config.toml
n_layer = 20
d_model = 192
n_head = 3
n_kv_head = 3
head_dim = 64
d_mlp = 768
vocab_size = 2048
activation = "tanh_gelu"
norm = "rmsnorm"
norm_place = "out"
norm_eps = 1e-06
positions = "rope"
rope_base = 2140.0
rope_fraction = 1.0
qk_norm = true
attn_scale = 0.125
bias = "qkv"
tie_embeddings = false
parallel_block = false
init = "normal"
init_std_qkv = 0.0622
init_std_o = 0.00983
init_std_up = 0.0622
init_std_down = 0.00983
optimizer = "adamw"
lr = 0.00238
beta1 = 0.95
beta2 = 0.98
weight_decay = 0.17
lr_head = 0.00697
warmup_steps = 578
schedule = "cos"
final_lr_fraction = 0.0
batch_tokens = 32768
seq_len = 256
doc_mask = true
train_tokens = 171300000
steps = 5228
dataset = "wikipedia_en"
Each number is 50 + 12 x the weight over the matrix's rms, rounded and kept within 0 to 99. Layers, rows and columns count from 0.

# down: layer 15 MLP down (transposed), 768x192, rms 0.0718, rows 708-743, columns 96-191
# up: layer 15 MLP up, 768x192, rms 0.0849, rows 709-744, columns 96-191
down708:49 46 44 50 50 57 48 64 35 62 51 48 47 49 78 62 71 58 45 55 41 49 55 24 64 45 74 32 47 31 77 54 53 54 49 38 46 53 43 43 66 48 54 50 40 69 51 31 42 52 30 67 30 52 45 41 73 69 47 38 48 30 72 38 92 55 43 45 30 41 36 34 42 34 57 52 70 45 48 45 58 59 45 54 36 51 52 49 53 50 84 50 64 52 34 40
up709:38 34 54 55 61 50 52 48 34 66 62 64 49 64 27 52 61 37 44 44 44 40 48 39 47 48 41 45 48 66 59 50 34 46 42 67 50 42 40 58 29 61 39 66 48 48 29 42 56 61 48 79 20 51 49 33 55 47 73 39 51 41 67 40 40 41 36 27 54 56 49 45 41 56 52 41 46 50 65 76 41 57 46 51 42 51 48 39 71 58 52 58 60 55 56 27
down709:60 53 59 43 64 54 44 63 48 34 48 46 61 42 44 56 48 37 63 57 45 50 51 64 63 53 60 66 49 26 48 49 36 60 53 28 28 58 51 48 41 40 42 41 33 49 45 52 53 13 39 22 37 35 64 36 43 50 47 76 40 61 55 71 45 59 48 48 53 27 29 44 30 50 49 48 53 49 35 55 48 47 68 41 73 62 51 46 51 56 66 50 50 67 45 53
up710:50 59 47 55 39 55 55 62 55 54 57 57 57 47 41 46 55 38 43 58 51 40 66 70 57 53 56 67 37 37 52 70 36 54 53 54 60 58 73 46 60 68 48 36 61 51 52 50 63 55 52 36 39 68 51 49 33 58 59 52 42 50 42 43 54 45 42 53 40 41 35 40 44 47 50 29 55 76 48 79 45 39 55 48 30 65 48 37 72 77 62 54 56 46 50 51
down710:52 61 69 73 59 46 42 58 49 53 71 52 52 55 48 58 63 35 55 29 64 31 42 32 64 39 45 58 73 62 44 66 78 58 48 60 44 54 36 60 44 58 53 39 77 61 50 35 87 61 47 36 41 64 61 28 34 55 51 48 55 33 39 52 52 52 62 74 42 58 43 35 40 53 56 66 49 35 61 57 55 54 37 48 44 54 59 38 50 41 52 60 57 50 62 52
up711:58 38 38 46 54 43 67 62 56 63 40 38 26 35 35 70 61 41 43 64 38 56 67 66 67 56 39 36 35 52 51 52 57 51 68 56 59 30 65 57 63 46 48 33 58 30 23 51 45 35 37 58 42 58 37 53 37 41 55 44 45 61 46 42 39 41 61 54 63 61 43 67 38 53 25 42 51 47 69 68 51 39 36 38 54 67 63 62 43 37 61 58 65 42 57 18
down711:58 61 62 53 30 69 53 43 70 50 44 49 69 50 49 63 53 44 54 65 65 35 28 63 50 47 52 43 40 35 74 42 51 49 51 52 54 41 59 61 54 72 46 62 59 46 69 51 51 39 71 52 60 45 46 42 61 56 43 48 57 43 71 68 75 88 43 58 47 44 58 76 65 49 42 42 57 58 47 48 54 62 50 43 65 48 62 56 58 39 36 44 44 75 54 49
up712:45 49 33 61 58 57 58 46 50 54 59 57 51 63 53 23 48 58 54 41 15 60 54 62 42 49 55 61 50 54 41 54 47 65 51 56 62 50 81 51 41 84 71 26 73 26 59 59 59 36 62 59 27 52 36 50 66 65 56 52 73 40 58 33 45 66 71 42 31 52 49 59 54 59 42 44 45 59 59 62 52 51 61 42 43 35 52 47 56 55 47 42 52 41 62 47
down712:49 36 58 51 68 41 39 43 59 62 60 35 55 49 69 43 46 39 47 64 52 42 48 30 46 62 53 44 67 74 56 69 56 55 27 46 68 48 51 38 62 54 50 54 54 43 39 65 61 49 53 29 58 44 59 51 58 51 53 56 56 61 27 47 55 69 47 43 44 39 62 53 62 60 32 43 45 32 45 59 38 40 32 64 52 36 61 41 33 73 59 57 60 47 54 38
up713:74 60 56 57 53 65 47 52 40 80 32 64 58 46 37 51 38 36 58 50 37 52 35 51 50 64 48 51 14 54 57 54 55 54 56 54 45 49 47 51 35 38 39 27 47 21 61 57 54 40 65 39 52 19 78 58 62 52 29 60 41 42 48 44 57 56 67 47 58 52 54 46 49 47 73 25 51 75 55 54 68 43 35 58 43 48 56 54 36 67 57 63 47 33 46 50
down713:40 41 63 62 53 43 49 30 49 46 56 50 64 33 43 34 44 69 45 53 34 53 74 65 66 31 65 60 72 51 52 47 53 47 38 59 35 58 74 95 23 66 41 69 75 68 69 36 44 42 37 82 53 27 53 58 37 52 59 73 32 48 28 52 55 54 62 60 20 54 79 38 67 39 54 54 49 43 58 36 57 71 51 65 56 78 45 51 56 53 53 39 39 47 51 74
up714:37 68 46 41 61 70 72 36 45 46 68 48 64 43 39 33 63 40 42 52 59 48 42 66 48 55 37 56 49 65 32 55 47 44 32 46 58 42 49 56 43 20 40 39 47 56 64 65 27 49 36 53 60 63 30 24 44 68 46 37 56 51 67 47 38 27 49 44 75 35 32 55 54 40 36 30 64 46 55 55 27 27 50 50 48 39 60 76 36 46 39 45 70 40 52 55
down714:65 45 64 33 44 57 49 34 40 62 50 31 38 55 59 54 55 20 64 45 48 27 39 45 49 45 64 56 48 44 48 65 31 77 61 44 92 54 48 28 69 68 83 37 64 55 47 68 57 54 79 43 45 42 26 48 49 49 46 38 55 65 52 73 50 66 42 39 42 33 63 40 49 46 45 58 44 64 43 54 57 42 65 65 51 41 58 50 41 49 65 52 28 46 60 47
up715:60 53 64 45 50 54 30 48 40 59 49 50 58 32 53 51 32 45 40 75 63 66 40 76 54 51 36 60 52 48 20 46 29 56 25 44 59 43 50 39 51 45 57 44 58 46 54 51 48 28 40 58 51 58 63 40 64 50 54 59 51 49 24 45 53 32 42 38 51 41 35 53 51 43 61 32 55 52 31 51 64 37 60 76 53 57 50 49 36 64 48 60 65 47 56 38
down715:30 85 49 55 68 38 56 51 46 56 70 48 44 71 60 44 72 56 52 44 42 50 50 57 69 45 57 59 55 54 53 55 64 65 59 55 37 48 68 41 41 46 49 61 55 55 46 73 70 63 56 30 53 47 32 61 51 38 49 43 45 54 52 41 40 46 37 49 57 47 53 40 38 42 33 41 31 33 43 69 63 62 49 49 48 51 52 50 35 53 76 44 43 48 43 48
up716:30 64 62 20 44 57 55 49 49 42 47 49 55 51 31 56 51 41 39 51 50 45 43 46 48 56 43 48 44 50 35 45 51 32 44 63 67 58 63 55 52 52 46 44 59 60 47 47 61 58 56 36 27 50 52 62 55 59 47 38 48 53 57 52 67 42 81 49 40 50 15 63 52 39 53 44 45 55 61 52 32 33 32 52 31 53 32 53 41 49 46 61 47 48 57 40
down716:68 47 54 69 34 49 49 75 44 53 59 63 47 70 36 64 62 61 54 49 64 53 65 47 60 61 57 27 53 50 74 66 57 46 44 48 38 52 58 46 42 52 63 73 52 47 13 62 49 53 32 53 47 66 46 35 11 54 55 30 42 57 53 33 61 54 56 32 46 35 60 40 54 26 44 66 50 37 59 36 59 51 54 33 39 60 57 31 47 59 53 50 46 33 48 53
up717:42 40 47 42 55 57 44 34 47 70 62 70 60 60 46 48 46 58 25 39 38 47 80 44 50 73 48 47 47 30 39 68 61 54 52 46 34 29 49 54 33 44 60 41 13 43 59 65 50 56 58 30 47 31 57 44 61 58 36 64 54 50 53 58 60 53 58 47 58 36 52 69 54 45 53 52 46 49 30 81 55 52 45 59 45 40 62 49 45 67 61 56 56 49 47 65
down717:56 43 58 69 44 55 56 52 63 38 23 34 67 28 47 60 34 56 79 35 60 48 45 78 51 48 75 45 49 41 34 68 54 40 29 65 66 48 60 31 44 52 60 67 74 59 45 60 39 52 39 50 46 50 43 54 59 28 33 51 51 38 68 38 54 44 52 45 49 61 37 58 46 54 54 42 62 58 59 78 46 43 65 67 48 72 25 45 42 66 47 61 54 64 42 52
up718:37 45 46 46 54 66 52 41 37 52 66 44 46 40 46 59 33 51 31 43 38 63 51 54 39 43 44 62 42 50 46 68 60 45 33 56 50 36 58 55 29 53 71 43 63 77 44 54 83 50 32 31 30 42 60 49 50 62 24 57 62 37 37 54 51 33 55 52 50 52 40 51 39 28 31 48 45 45 62 58 29 29 50 61 73 55 63 54 52 66 41 57 48 42 40 48
down718:49 44 59 41 58 45 45 49 42 43 20 39 32 56 35 53 43 64 46 70 51 52 73 60 72 45 58 35 52 43 44 37 51 41 60 34 54 56 76 53 42 45 49 49 47 25 65 47 33 48 37 55 57 48 33 43 34 47 51 44 37 62 57 47 42 48 51 47 43 55 45 85 16 51 60 42 83 55 55 62 58 43 34 35 58 54 28 55 23 55 53 55 38 60 54 47
up719:89 35 41 35 59 48 24 68 44 66 44 68 52 33 57 53 65 51 18 51 44 56 46 61 70 58 40 55 47 35 51 58 59 42 28 67 41 35 52 28 44 55 63 33 68 49 48 34 34 57 31 53 36 32 45 53 36 46 42 60 60 28 52 59 45 40 69 68 24 43 59 68 43 61 58 62 64 63 41 62 38 40 46 41 36 53 44 68 50 63 49 49 55 44 66 42
down719:40 51 49 56 64 58 51 68 64 39 60 46 52 44 66 25 59 34 69 48 33 44 51 56 45 51 49 38 39 45 56 45 54 54 57 60 51 46 67 32 44 60 38 65 57 17 37 38 47 57 32 31 41 52 42 18 56 80 51 46 66 41 34 63 60 23 41 46 41 59 46 40 48 39 43 68 58 53 56 51 29 55 39 67 34 54 59 57 67 32 48 57 48 49 55 40
up720:74 49 51 53 45 48 55 65 45 50 44 50 47 57 50 53 68 55 46 52 44 49 62 40 57 29 52 52 61 46 39 30 62 68 81 65 41 43 37 29 31 45 79 29 59 53 50 54 46 54 47 55 46 40 62 29 32 47 57 57 48 48 43 47 55 22 54 44 56 42 46 66 39 43 36 41 67 48 53 56 36 48 58 60 26 39 56 45 61 53 40 42 66 41 57 41
down720:68 62 52 59 30 38 60 40 43 63 53 53 71 56 71 50 64 50 55 46 64 53 54 51 65 64 25 56 38 39 53 68 70 39 59 61 29 62 55 61 83 58 38 46 40 37 55 41 53 53 53 74 44 47 38 37 53 61 52 44 27 27 65 41 71 60 65 54 42 30 43 58 48 55 43 31 64 57 59 62 45 47 60 51 58 28 69 54 35 28 39 45 47 59 36 57
up721:31 61 71 30 62 55 20 55 45 50 55 54 45 61 56 58 47 49 35 45 39 68 47 43 46 56 59 59 53 48 69 64 46 27 48 54 77 44 53 39 55 52 52 19 42 48 58 58 43 62 54 45 39 51 56 61 51 42 49 52 49 45 70 53 39 36 56 62 29 56 30 54 32 61 44 52 53 30 65 68 44 46 44 67 55 48 63 66 53 58 73 61 64 38 50 64
down721:75 62 25 56 33 51 69 39 54 60 58 61 58 62 71 36 54 63 51 48 57 51 38 40 59 49 30 49 35 38 57 54 51 67 50 50 48 42 54 35 50 57 53 45 46 67 31 62 48 57 38 48 30 55 49 43 52 51 48 30 54 32 51 57 71 56 48 47 38 60 44 57 59 32 65 51 28 44 36 54 49 61 58 34 56 47 45 25 63 64 46 39 47 39 37 35
up722:54 71 39 65 56 42 37 31 36 59 44 57 66 38 42 60 29 53 40 47 40 52 59 47 62 43 49 50 56 36 43 73 49 62 41 62 57 67 63 36 52 55 50 36 52 47 62 45 60 58 62 47 54 50 37 38 47 45 60 25 57 75 57 59 55 51 56 63 51 43 62 52 47 49 73 50 32 39 52 57 43 53 45 53 59 52 36 43 44 32 59 32 40 27 59 39
down722:77 49 24 56 53 53 50 35 42 52 58 47 48 55 36 56 57 65 49 49 48 34 42 52 41 58 68 55 30 50 70 40 48 52 54 49 51 42 35 54 59 41 66 49 44 56 30 51 38 49 48 51 38 64 61 46 46 48 40 63 58 40 54 39 60 56 50 41 47 65 71 39 53 56 33 39 31 59 29 64 72 29 60 56 34 33 37 37 53 59 36 59 43 35 54 51
up723:70 43 46 69 62 68 25 45 42 54 57 54 43 58 57 65 52 62 44 48 56 52 56 61 49 83 59 38 43 48 59 40 64 47 38 40 74 41 61 48 68 42 34 62 45 55 49 43 55 70 44 36 55 47 53 45 33 44 69 54 37 63 60 55 35 70 32 51 46 59 44 42 36 74 61 38 62 64 41 57 53 39 44 42 53 57 44 49 58 66 49 47 50 38 29 51
down723:20 54 36 46 50 63 55 55 52 66 60 54 38 64 46 47 51 55 41 60 44 63 16 41 59 38 30 43 51 44 66 40 50 56 71 63 49 51 39 51 51 62 42 48 43 48 47 49 39 51 60 80 54 38 43 38 38 61 34 57 45 59 45 41 79 38 42 34 47 43 32 68 66 54 48 42 60 37 66 14 34 58 45 56 53 09 61 55 45 64 30 53 50 40 52 34
up724:36 32 56 57 54 69 59 67 42 59 63 48 64 52 44 64 36 58 38 42 34 66 49 61 52 46 24 47 16 75 43 50 37 50 41 76 39 60 50 44 57 52 47 41 54 55 41 59 39 38 66 52 66 68 57 41 43 39 54 49 72 42 55 50 50 40 66 43 54 42 56 54 50 36 50 47 34 49 42 66 44 59 51 27 38 38 52 37 79 78 40 45 65 43 52 50
down724:38 66 54 80 57 78 44 60 66 52 43 51 43 47 39 53 55 50 50 47 60 35 38 60 62 66 19 69 35 39 60 54 65 63 50 45 56 50 37 50 36 44 49 55 21 46 60 56 66 62 58 34 52 49 23 56 68 48 24 54 57 34 25 46 53 48 66 27 46 54 28 52 31 66 63 40 58 60 71 52 52 45 38 78 35 28 53 35 36 58 40 48 30 63 59 58
up725:54 42 30 59 76 65 26 42 35 57 78 40 39 52 49 44 29 52 41 35 47 60 57 68 57 57 51 38 46 35 41 56 62 55 42 45 55 57 26 28 36 48 40 54 27 71 46 59 40 45 66 23 67 55 71 45 46 63 60 41 64 53 49 29 64 59 46 38 42 63 68 66 58 51 50 42 54 45 33 52 48 35 60 69 51 53 59 68 56 44 48 51 56 60 52 63
down725:35 67 34 72 69 48 32 35 55 41 64 60 46 79 33 37 36 69 55 43 60 43 21 28 55 50 75 36 42 40 29 36 42 47 35 70 57 74 65 32 32 15 53 56 45 37 57 41 59 51 49 55 41 47 58 37 63 66 46 76 65 34 50 53 87 13 78 43 49 67 55 44 67 48 53 40 65 37 84 67 63 39 78 49 44 36 64 44 47 42 55 52 22 41 48 48
up726:71 33 58 59 63 52 51 56 40 41 68 63 34 60 44 52 68 64 48 61 52 48 47 46 65 46 59 31 55 45 48 62 57 89 65 59 53 48 58 56 38 38 72 23 46 38 65 39 38 39 60 47 43 56 46 42 47 52 53 47 45 61 56 54 61 69 45 57 77 56 54 54 50 42 35 51 63 47 57 45 61 61 38 44 39 65 45 63 40 52 39 67 53 44 51 39
down726:50 74 54 59 38 42 42 36 60 44 47 41 60 55 51 67 55 42 49 53 50 35 39 38 40 33 78 39 52 59 48 62 60 60 68 45 42 49 63 46 53 24 49 55 58 71 43 57 33 60 64 37 46 65 67 47 38 58 36 44 54 44 55 40 62 32 71 55 46 52 56 46 70 50 43 66 48 60 56 53 52 37 52 57 44 58 47 55 52 45 43 56 42 44 49 46
up727:39 64 42 37 51 59 65 46 45 79 56 59 48 45 33 65 57 43 48 59 65 45 37 54 58 57 63 57 51 39 34 49 36 46 34 34 59 61 52 50 41 47 55 46 49 41 58 65 54 49 56 57 40 61 55 74 44 87 63 40 60 41 62 56 35 61 52 38 51 61 64 44 35 40 35 45 35 32 62 54 47 52 35 56 69 58 61 37 66 70 53 43 54 44 37 59
down727:69 49 46 64 47 81 44 43 53 50 64 43 57 56 56 63 55 57 53 43 58 43 42 34 69 37 42 33 42 42 58 52 58 44 61 65 62 48 44 29 46 39 41 57 37 65 24 51 54 55 35 70 58 54 51 25 44 35 50 58 48 51 48 44 54 36 62 35 54 45 58 28 49 51 28 46 54 56 47 40 49 44 63 54 52 58 39 45 12 68 70 56 35 34 55 40
up728:52 32 40 44 60 54 65 57 42 49 41 50 61 59 57 30 52 56 43 52 30 38 43 65 54 60 61 52 39 43 39 57 53 60 55 34 37 54 39 50 56 41 33 14 30 23 64 34 59 50 65 89 58 57 36 39 54 52 64 64 56 44 61 67 49 70 66 44 76 49 66 74 51 69 62 39 67 69 54 81 28 52 29 57 55 41 65 41 41 57 46 37 49 51 59 53
down728:31 60 72 40 39 54 33 56 59 43 41 67 44 67 52 65 27 48 25 58 64 38 43 55 40 61 18 58 64 39 77 36 59 60 36 58 39 24 68 69 42 31 34 55 37 47 59 54 47 70 31 51 58 79 30 37 40 61 67 53 52 54 61 59 45 40 57 45 40 58 46 56 46 43 48 60 45 60 23 37 59 59 53 47 38 32 50 55 43 56 31 45 59 57 56 63
up729:56 50 46 45 59 59 42 74 40 86 57 64 34 24 48 45 46 52 35 55 51 50 40 48 52 43 32 66 63 76 49 56 39 47 54 62 51 50 40 49 33 64 59 46 43 54 76 46 43 45 36 59 54 41 46 52 56 42 51 55 49 40 70 53 47 48 58 40 61 27 47 46 45 38 29 60 44 61 59 51 48 46 51 47 46 45 58 59 58 23 48 58 66 44 46 54
down729:40 48 50 59 59 28 58 48 49 39 31 64 47 66 66 52 61 69 38 47 46 44 66 64 42 45 54 64 61 68 65 45 55 77 53 36 35 33 62 42 53 45 49 41 58 42 37 59 61 35 35 47 65 52 45 53 29 56 45 49 58 55 55 52 74 58 46 52 51 60 59 51 67 38 61 62 33 46 58 30 42 40 63 36 52 19 60 67 59 41 50 62 44 42 64 47
up730:33 79 53 51 50 30 61 47 66 57 71 66 39 52 29 38 44 63 45 57 57 70 63 37 58 56 46 52 20 52 37 52 62 66 51 68 65 45 54 53 60 46 56 52 49 58 45 40 45 52 31 45 44 48 57 35 51 60 45 32 43 49 55 54 52 65 27 35 41 42 48 50 46 44 57 33 55 71 44 66 47 49 45 54 57 35 61 79 58 63 62 37 52 55 57 40
down730:55 37 55 49 42 33 46 43 55 32 75 38 71 61 62 37 48 42 58 63 39 61 35 60 46 82 47 44 60 58 62 62 61 44 46 58 42 43 14 61 51 45 47 40 27 37 33 43 45 64 38 57 68 63 35 44 54 36 60 45 55 32 64 43 68 38 53 24 64 46 37 60 27 43 59 44 50 48 39 49 35 67 53 68 74 47 31 56 55 35 70 49 38 52 55 51
up731:33 40 53 75 74 48 54 68 55 65 56 50 57 69 48 51 47 46 46 48 58 58 49 57 37 57 50 70 52 55 40 52 38 51 39 52 57 47 47 47 47 52 45 31 53 53 63 60 38 60 35 49 49 46 45 56 39 55 23 47 67 53 57 65 49 37 45 55 38 55 63 74 42 48 43 52 56 60 54 58 49 57 47 45 51 42 35 43 44 54 62 39 47 29 58 56
down731:48 70 29 54 45 68 84 33 55 68 60 69 41 51 58 45 63 47 35 43 52 46 35 33 69 56 35 56 63 56 31 48 60 44 61 55 40 53 55 56 52 46 46 65 51 68 39 44 24 40 38 44 36 57 49 44 57 52 58 38 36 50 47 50 49 59 62 54 56 39 44 47 54 65 45 34 32 51 48 42 40 61 75 64 22 38 69 48 32 64 42 32 48 47 48 43
up732:41 36 47 57 57 60 46 44 45 55 47 58 60 54 53 51 48 53 41 71 65 51 30 43 56 78 42 44 54 50 50 58 36 57 58 44 60 45 52 47 53 68 27 64 46 61 37 49 37 42 66 64 58 64 70 58 62 68 41 45 61 47 69 47 53 38 60 65 52 45 37 53 49 52 52 35 51 23 65 30 36 58 46 62 43 36 67 53 80 43 65 47 30 34 52 47
down732:49 45 45 39 54 44 33 51 51 43 53 62 67 52 58 21 78 23 73 30 52 63 72 43 46 24 69 64 37 35 64 33 61 37 56 52 56 42 59 53 55 47 45 43 51 47 44 48 67 50 79 33 42 30 43 46 36 34 53 57 40 66 73 33 43 68 45 59 40 44 57 39 43 56 30 56 55 43 44 55 55 48 55 43 41 60 47 54 48 92 41 41 18 32 42 56
up733:65 49 53 31 50 72 54 54 40 84 87 53 57 44 44 54 53 44 49 51 56 32 64 41 58 42 52 50 27 51 52 55 37 59 40 40 49 41 53 43 51 38 50 51 45 46 52 50 57 40 58 48 34 29 46 21 48 65 63 41 47 59 47 63 60 59 60 40 71 43 43 51 58 40 41 52 47 44 49 58 59 55 35 31 27 43 45 43 29 63 53 51 50 51 51 52
down733:34 74 51 52 52 64 44 47 53 27 53 46 32 80 40 64 43 53 51 60 44 36 38 39 43 42 55 58 64 46 53 54 47 55 64 44 37 50 39 51 23 36 61 54 41 58 40 45 46 70 61 33 68 68 72 57 43 44 43 43 68 47 43 52 60 44 56 56 47 40 49 49 36 41 68 63 64 52 49 47 34 35 52 49 48 63 43 67 44 67 52 49 36 53 41 64
up734:38 50 31 60 62 58 57 56 55 49 59 61 50 82 28 46 40 65 34 47 57 73 39 36 51 43 51 47 39 62 37 73 52 26 57 66 70 31 47 70 42 45 56 49 38 46 52 54 47 33 40 31 52 40 28 43 69 44 35 48 49 59 48 54 55 62 41 59 72 53 22 70 34 40 49 47 46 45 53 51 47 61 46 67 69 65 52 86 51 50 51 56 65 36 52 28
down734:53 53 60 41 69 20 24 61 60 46 50 52 21 50 71 40 51 40 47 69 37 41 75 48 41 45 47 52 41 42 47 49 53 36 66 29 50 52 62 57 54 69 09 74 54 57 41 33 54 41 74 42 23 29 27 42 06 64 51 55 50 51 24 65 59 70 50 60 87 50 33 67 13 51 51 62 37 36 64 48 31 34 38 46 56 56 28 13 61 43 42 46 64 51 62 43
up735:75 39 35 51 55 47 23 51 42 42 38 56 38 77 63 42 45 71 51 66 49 60 65 30 57 57 40 57 58 58 35 49 64 65 50 35 60 37 46 48 47 42 53 54 47 50 57 52 50 51 53 66 52 35 40 57 41 55 40 65 32 30 46 37 67 65 46 69 45 56 60 56 55 41 54 47 46 30 51 33 52 45 34 40 55 60 55 76 61 49 62 51 52 45 35 47
down735:37 59 60 54 59 54 45 52 59 51 53 54 41 66 50 62 51 33 43 54 54 36 24 64 32 41 43 50 56 46 75 48 50 55 54 63 51 49 44 66 32 44 32 59 40 47 39 39 51 52 51 52 65 39 48 51 67 48 47 57 51 42 50 53 54 43 59 49 61 49 42 58 26 58 49 44 54 68 61 56 56 44 72 46 40 49 40 34 26 52 39 60 44 42 59 37
up736:62 35 48 45 61 50 36 43 51 58 56 46 59 41 34 45 63 67 63 53 53 50 48 58 39 48 49 59 38 52 47 45 44 76 53 51 50 48 75 32 51 45 30 33 64 40 26 62 47 48 52 34 48 71 56 20 61 48 59 48 41 53 27 38 61 39 63 50 53 45 45 49 57 14 61 41 40 33 53 55 32 62 55 39 36 60 29 56 71 55 57 78 59 32 50 54
down736:56 55 63 52 44 63 61 47 46 35 68 41 37 48 64 62 26 49 58 47 61 36 48 50 37 56 38 55 43 67 40 63 17 70 38 65 54 17 52 43 32 64 56 56 54 49 53 47 49 35 44 59 61 54 18 63 61 64 58 51 62 40 68 29 45 48 59 74 66 70 47 48 51 40 51 54 59 38 39 70 64 54 55 41 54 46 21 72 43 46 47 64 45 40 27 52
up737:52 67 58 62 56 61 67 67 36 39 65 60 49 64 42 44 48 48 46 54 45 46 50 64 49 55 30 38 39 49 57 51 47 70 41 54 48 67 50 58 36 52 66 62 46 69 37 41 57 48 38 47 52 59 45 41 42 56 74 60 17 34 58 35 54 39 47 58 44 55 57 58 45 49 38 61 35 53 44 67 62 54 40 52 53 22 52 70 55 43 46 56 48 25 82 43
down737:30 34 40 52 58 48 43 27 62 48 65 50 54 51 42 50 48 38 51 46 33 40 45 80 50 38 49 54 41 28 46 66 50 44 51 51 35 38 53 45 54 39 49 56 48 42 51 55 68 23 42 43 59 37 56 54 58 66 73 43 56 45 51 50 58 66 54 60 54 55 64 70 72 23 35 54 38 50 72 46 47 43 41 55 51 41 54 58 29 47 45 39 51 49 33 39
up738:69 73 45 52 59 49 48 72 38 38 67 48 30 65 57 51 54 74 35 61 43 48 41 47 33 67 36 44 63 42 68 54 73 65 46 30 45 56 59 42 48 46 73 50 27 37 52 45 64 29 74 38 69 33 59 45 40 63 57 51 52 57 49 51 51 43 70 56 31 24 30 42 50 34 46 31 57 33 40 61 66 36 65 69 55 60 39 63 42 38 52 55 73 51 29 44
down738:43 64 49 49 48 41 47 38 57 53 59 55 25 70 42 38 57 58 50 51 54 16 37 35 38 65 45 54 67 39 42 53 76 74 52 58 48 50 37 54 26 55 55 35 33 45 66 72 53 55 79 34 30 39 74 53 68 45 56 72 38 44 57 49 62 49 55 50 51 37 50 54 29 23 60 33 60 74 63 39 41 40 56 62 72 70 53 47 43 61 49 72 48 46 60 53
up739:58 33 67 42 49 46 54 55 49 60 70 48 54 73 61 54 51 44 59 49 54 40 61 56 61 54 18 63 56 42 56 41 60 38 58 25 56 55 48 27 45 68 74 40 59 27 39 29 53 41 44 37 40 54 36 48 48 49 51 57 70 62 57 60 38 71 61 55 52 51 54 37 50 57 46 52 44 40 40 55 68 57 38 48 53 41 54 37 57 60 45 52 29 42 72 54
down739:51 73 46 46 49 57 51 59 47 42 54 37 52 62 55 56 52 41 35 52 38 49 14 41 35 52 48 40 51 45 49 60 44 48 57 57 36 43 47 47 38 59 53 54 46 51 46 40 53 57 52 65 45 59 51 42 54 51 45 47 49 44 57 54 60 64 55 52 48 52 47 54 47 44 50 55 24 50 50 50 33 52 56 57 52 45 45 57 47 47 55 59 54 45 53 55
up740:68 42 35 46 57 58 51 55 39 53 63 38 52 69 51 33 45 36 45 53 55 51 52 41 37 52 61 60 38 43 46 61 60 82 54 33 55 39 56 45 52 62 53 42 40 37 57 52 46 58 64 28 67 52 65 38 31 60 58 55 73 42 36 18 69 44 70 56 43 44 59 46 40 46 62 46 66 54 54 44 65 55 44 32 58 50 42 66 67 57 64 61 74 46 46 20
down740:47 43 64 31 65 45 36 44 71 40 54 40 33 70 70 45 53 64 48 50 39 31 71 66 52 50 42 83 58 52 58 46 59 60 43 52 30 34 47 72 51 37 17 27 50 34 51 50 55 40 85 44 56 40 52 46 62 38 31 68 51 22 53 59 40 64 79 59 52 45 66 29 47 47 51 51 50 39 49 44 66 43 59 35 46 54 47 56 44 47 39 40 57 41 39 67
up741:52 46 50 52 56 60 51 51 37 19 64 53 29 51 62 47 43 42 64 48 45 47 41 78 57 50 37 62 45 60 43 53 76 48 70 51 54 33 61 41 56 38 55 39 55 55 38 41 65 41 44 57 38 54 46 35 29 63 43 60 54 36 70 31 41 49 46 44 42 58 48 56 21 47 69 46 53 39 52 60 50 29 41 72 39 37 60 42 67 38 38 46 71 45 46 43
down741:28 39 47 63 63 52 37 30 55 62 56 44 44 64 65 43 41 41 40 33 37 43 69 53 35 31 58 36 38 53 60 46 61 45 74 13 44 34 34 40 49 38 35 47 62 42 51 45 56 53 43 50 51 56 72 61 47 59 47 77 45 30 62 79 68 39 48 43 54 40 49 74 47 62 42 59 42 37 46 49 35 34 53 73 46 42 35 67 47 62 62 47 51 61 52 40
up742:49 55 43 66 58 61 66 57 40 38 39 54 45 67 45 41 56 80 50 63 33 46 37 65 56 60 68 51 68 48 54 49 50 56 56 45 61 61 56 32 65 27 51 30 20 55 53 60 35 48 46 56 55 51 48 57 50 66 79 47 47 52 44 35 54 38 69 61 37 48 54 58 49 46 39 54 54 53 74 49 38 34 36 61 54 45 56 50 50 42 53 59 62 31 65 61
down742:49 44 45 30 63 64 46 42 25 36 50 60 62 51 51 53 39 44 18 55 62 27 51 48 52 61 42 46 32 42 30 61 64 39 60 50 52 39 67 59 54 40 71 58 46 34 54 58 51 50 46 37 54 75 45 36 51 64 56 48 71 36 71 49 63 28 49 62 61 55 46 64 46 47 39 75 57 34 42 69 36 56 50 60 44 71 76 48 55 50 44 60 46 51 43 46
up743:61 20 46 59 64 75 74 43 42 69 56 50 48 50 44 48 55 34 41 33 45 47 67 51 43 43 59 39 41 62 30 59 39 41 48 46 45 58 53 46 61 47 56 43 19 38 49 63 45 38 44 53 75 53 51 51 47 78 55 34 33 37 60 49 73 35 72 43 73 47 46 56 45 45 48 41 44 45 59 42 37 38 39 43 41 61 45 73 49 38 40 55 66 43 54 46
down743:42 54 73 27 49 52 60 43 71 40 44 40 15 60 53 60 55 48 53 60 31 36 66 36 65 61 61 69 58 54 44 55 41 46 63 59 59 39 47 40 45 48 43 38 44 40 57 56 52 61 34 39 54 41 39 46 54 34 49 36 60 51 61 51 64 58 49 41 53 70 49 56 68 34 58 89 53 67 43 49 55 49 68 41 40 62 47 47 56 57 49 48 62 49 31 55
up744:56 44 32 50 62 63 68 60 35 71 37 63 37 52 24 49 60 49 59 52 62 42 60 40 41 36 41 61 50 47 63 51 54 41 56 47 46 55 57 56 43 23 55 50 37 35 61 49 67 51 40 66 56 43 33 55 51 51 59 45 75 49 57 40 56 62 66 59 65 59 46 54 43 45 56 49 47 35 64 52 17 59 34 58 65 51 52 64 28 36 41 46 57 55 56 31